From a checkpoint of a small transformer trained on Wikipedia: a variant of SOAP for these matrices, 244M tokens.
Each number is 500 + 40 x the weight over its row's rms, rounded and kept within 0 to 999. Layers, rows and columns count from 0. Numbers have three digits each. The size before them is the row's rms in percent of the matrix's.

# layer 2 MLP down, 192x384, rms 0.141, rows 152-191, columns 192-255
095:474507539537465516422490451490488387448532478488553432526479520561468480549518537530509508503517520494443491551441549505535452504464553528504540448481502462467523503466477503527485550499567532
096:501475524502434474495450485567517527430582468551536499536430512482491473403487495487531509505493538484581548480547563459544514540489477521468490457467488495488547506509542540429562515495572550
103:507570472459468568462392505512540479522466471452501457549531505490465523507490485465544527444554478555516435537442520526517524553535604459463507465508476484519575532446514559455498492460454499
099:559482461560551416505531516560511505493506506557477504486522533546513535520544502457500564553497459504510518515456477513502495501521506498512581510500500468569580478469459475486582486541478469
106:491440468452478559458577568479520472497493524526481498567487461516500487491527535482524523493501479524467488479543454502487520536585507525469497531481405512466505456510592516495437480495500497
105:517547476479513556409463532482525483524556495527548509488449459450545524509527472477507555570472588475491533495482499579478503507443527499545589478551526468557553493507538506497498424479472490
100:481501475484558510520491505482461540503477488547485564524528491473478445498526495384487486452492526600550533549471481493534505474526485523513486504538482531412490505475458405447523544488521611
091:559467509425412457531558466462423436522567474440445450507498522488480476516479498442484492462521496491489457447500402587507509529482493533432457525530496536479494450582416515513544484478474511
101:535529507486546452477490487461504497518533531514511470519489503535464419515498522535525510500504428483557453467506457525432539477524489535535563528556584461454436567520443467518496437500524497
099:484509494579497499503498481569522492476546571519541517515477495513501504462570466418574448483520498430444535458527545567534489451539557527517494521533465539563465558485561459442580492495489495
105:540495556482482534479532500473539566596486472470521492465559572579506552474522515414560533481506583527447509482432529473481439532496500460485482450439443498464501491473524473453561537559549512
102:551542477506479549525552488503540501519543591503580564517534550458492496472515470505472490527502485547529418504582438549574581468504492458473477499523513432530562536516513511472568531539473513
100:571443482477555534479497542426464537467434453539474450485479552514549496515455538460465476487529575412551495511452546498492544478465543553543545492452499481455533469511474483491528500498489444
101:487483548526540535523423454527547463487522503561489472529400506495526482445559568485500578381526606495487472606514523450518424497549501550554482566476518545487465477527449495477453514489441523
099:471524514470501497507500522535544475484459523448490496520570488419514494511530496541478440502507518409526514518430491520501536518470489471563502529565446528559400494591493441460511492551450471
099:433497504459500498484582497471475464528564500489519484448492426547500538508539480544540516520454475541558437549483551449521532511488467451456542473489479516503458534437500541485463484543481595
093:488510443534513540442460520558500511454457525486499566521405446489448461454535469473496532486485451528601499523552545449451463529449517463533522518474485466479484520562454410449563515487463473
102:528527519490501478513462463446445480479460513408514486518533507572520483593362479516510526477534528543538525456513540461580505524483415521571522427445419460428487506545453482578472528469485536
094:504431435457431487467569474453507368526473561493457522534479494518470520433505516495428506516476548530442386436523476561499540527458592456546523550522516537536457494501530508545511487515538500
101:491493571487544488467501427477485496527552543463514499543437467498539453517519514533519425414539531435522530537597537482486460499502468524526534488468561474498573517452517472463578449441464514
104:497486521501498517501543500443516477521406515543489416481495558493512536522525528507549470499498404453511511509445532488506442492470400492427472521441490488488502501497526522457519537448511558
101:572510537452462454518539546502497418534411568555536494443490561454437489565475489503459435515485484467560533503557445536494497522570525587544496543566464501503487457553446487502456505413464509
098:525497546549550464500528522481503505565469547422477522503528484490548479496434486517436532480449526635436501510526491553479575509459507475499537501483461484451529498441513463532508550453465535
092:422486481519466497390534572508500527456585449530578488537509519526477504450530501523534509487514546498502465462484480513539437506534513509513534508479473463482450545461542536511493578490451543
102:501479560510590507520489506452495494531474514428405489493507452449553502535529476545421521439564517601565433515429453483470520527377487446545479477436544503444456519560497535532504507492405500
106:547471515524495561507514519515440533462501504584441548501535514506489558458575542528546569456476537499466487529472493488495487536508484517510500462477495514568469461449516497441465567505503480
099:465539486547520521546568533530572480498531546542488488538556531512505413518471527479472451479477491505482532529521530428552608502549472527516506461538540504535481498481478539492471506451480482
095:497470503490517538458452482467477487518454462500508491416416475601474499577434442539506586468521432611479550537542471488484567488442457528506471477452565446488561514482516463512507449527566515
099:534500537485493522513564468538548440506483522553467585412467506506481524486593525450574423497519445573578596503513493528445444503465493527500462520504493512555531532530442558520505533490522515
103:359484486596541572453527524452497512502505537522533497559571452517519482390515510478505486474502453518476500496576472460474424536505492421515500540496575480502562483501514546483521466499475435
098:548546500523498453528441500572492453461471484501497527550497524545458492480517445470510528505523437526523540520461529576461528508430580458478522479553542453536459592494468525478531502525442505
102:463527557488561483517441513512537492466510481534510574440503523492559441532475460488538565504567460467519532449492574508501557503425495573421533432442459505505547480519487484522471492435504450
103:505507533521489430501483492462482459458479486493516503542481483459592462512500491482408488485530544538509517486566489556494401513464575469526426495461580416474542497490444535513476503471455455
097:484535485459486509482454549515484413457504481540505440548442496452534420509582484521510506412527494551496424461454536507489488442504558523450544500572412512547461525512524416506513486520495557
104:493541520471565472557458531530512482527452511477491530454505523465475439488505498523457486447562536452508493512492418473487475485526489512532508532477516580466523505485519525405567517477416436
098:551462441486527474577497515523479582420502429447481495529426546492521489459510548510487585459530525541520491549433518502495513493581487509496537596509452505472464428544534483442543557560491494
095:539476452546420524475510445510404461406478518506513506454474412463514530480496569500499515436434471524507499491494462483478574453572500537500399539496508483531497541442523458509492457492501476
101:520515507484455540473497484533453491358504424493459456496515454398573496559523496462477518490479510522541449487477500555527435510591458518469498515520545490469515473468464533480523504528514534
106:480473451518459500492410486434468516441488515519519545503522457509454497524480429459490507476498461521573409514508497516522559533529453585504521492574485471473472502507550523515550485483500524
104:485463505521548397515487609529460518472514487492503514495456568491502448591338522490511498541579475481601568598516450424425506485479511467506528509464588521484489576493493508537540441507440488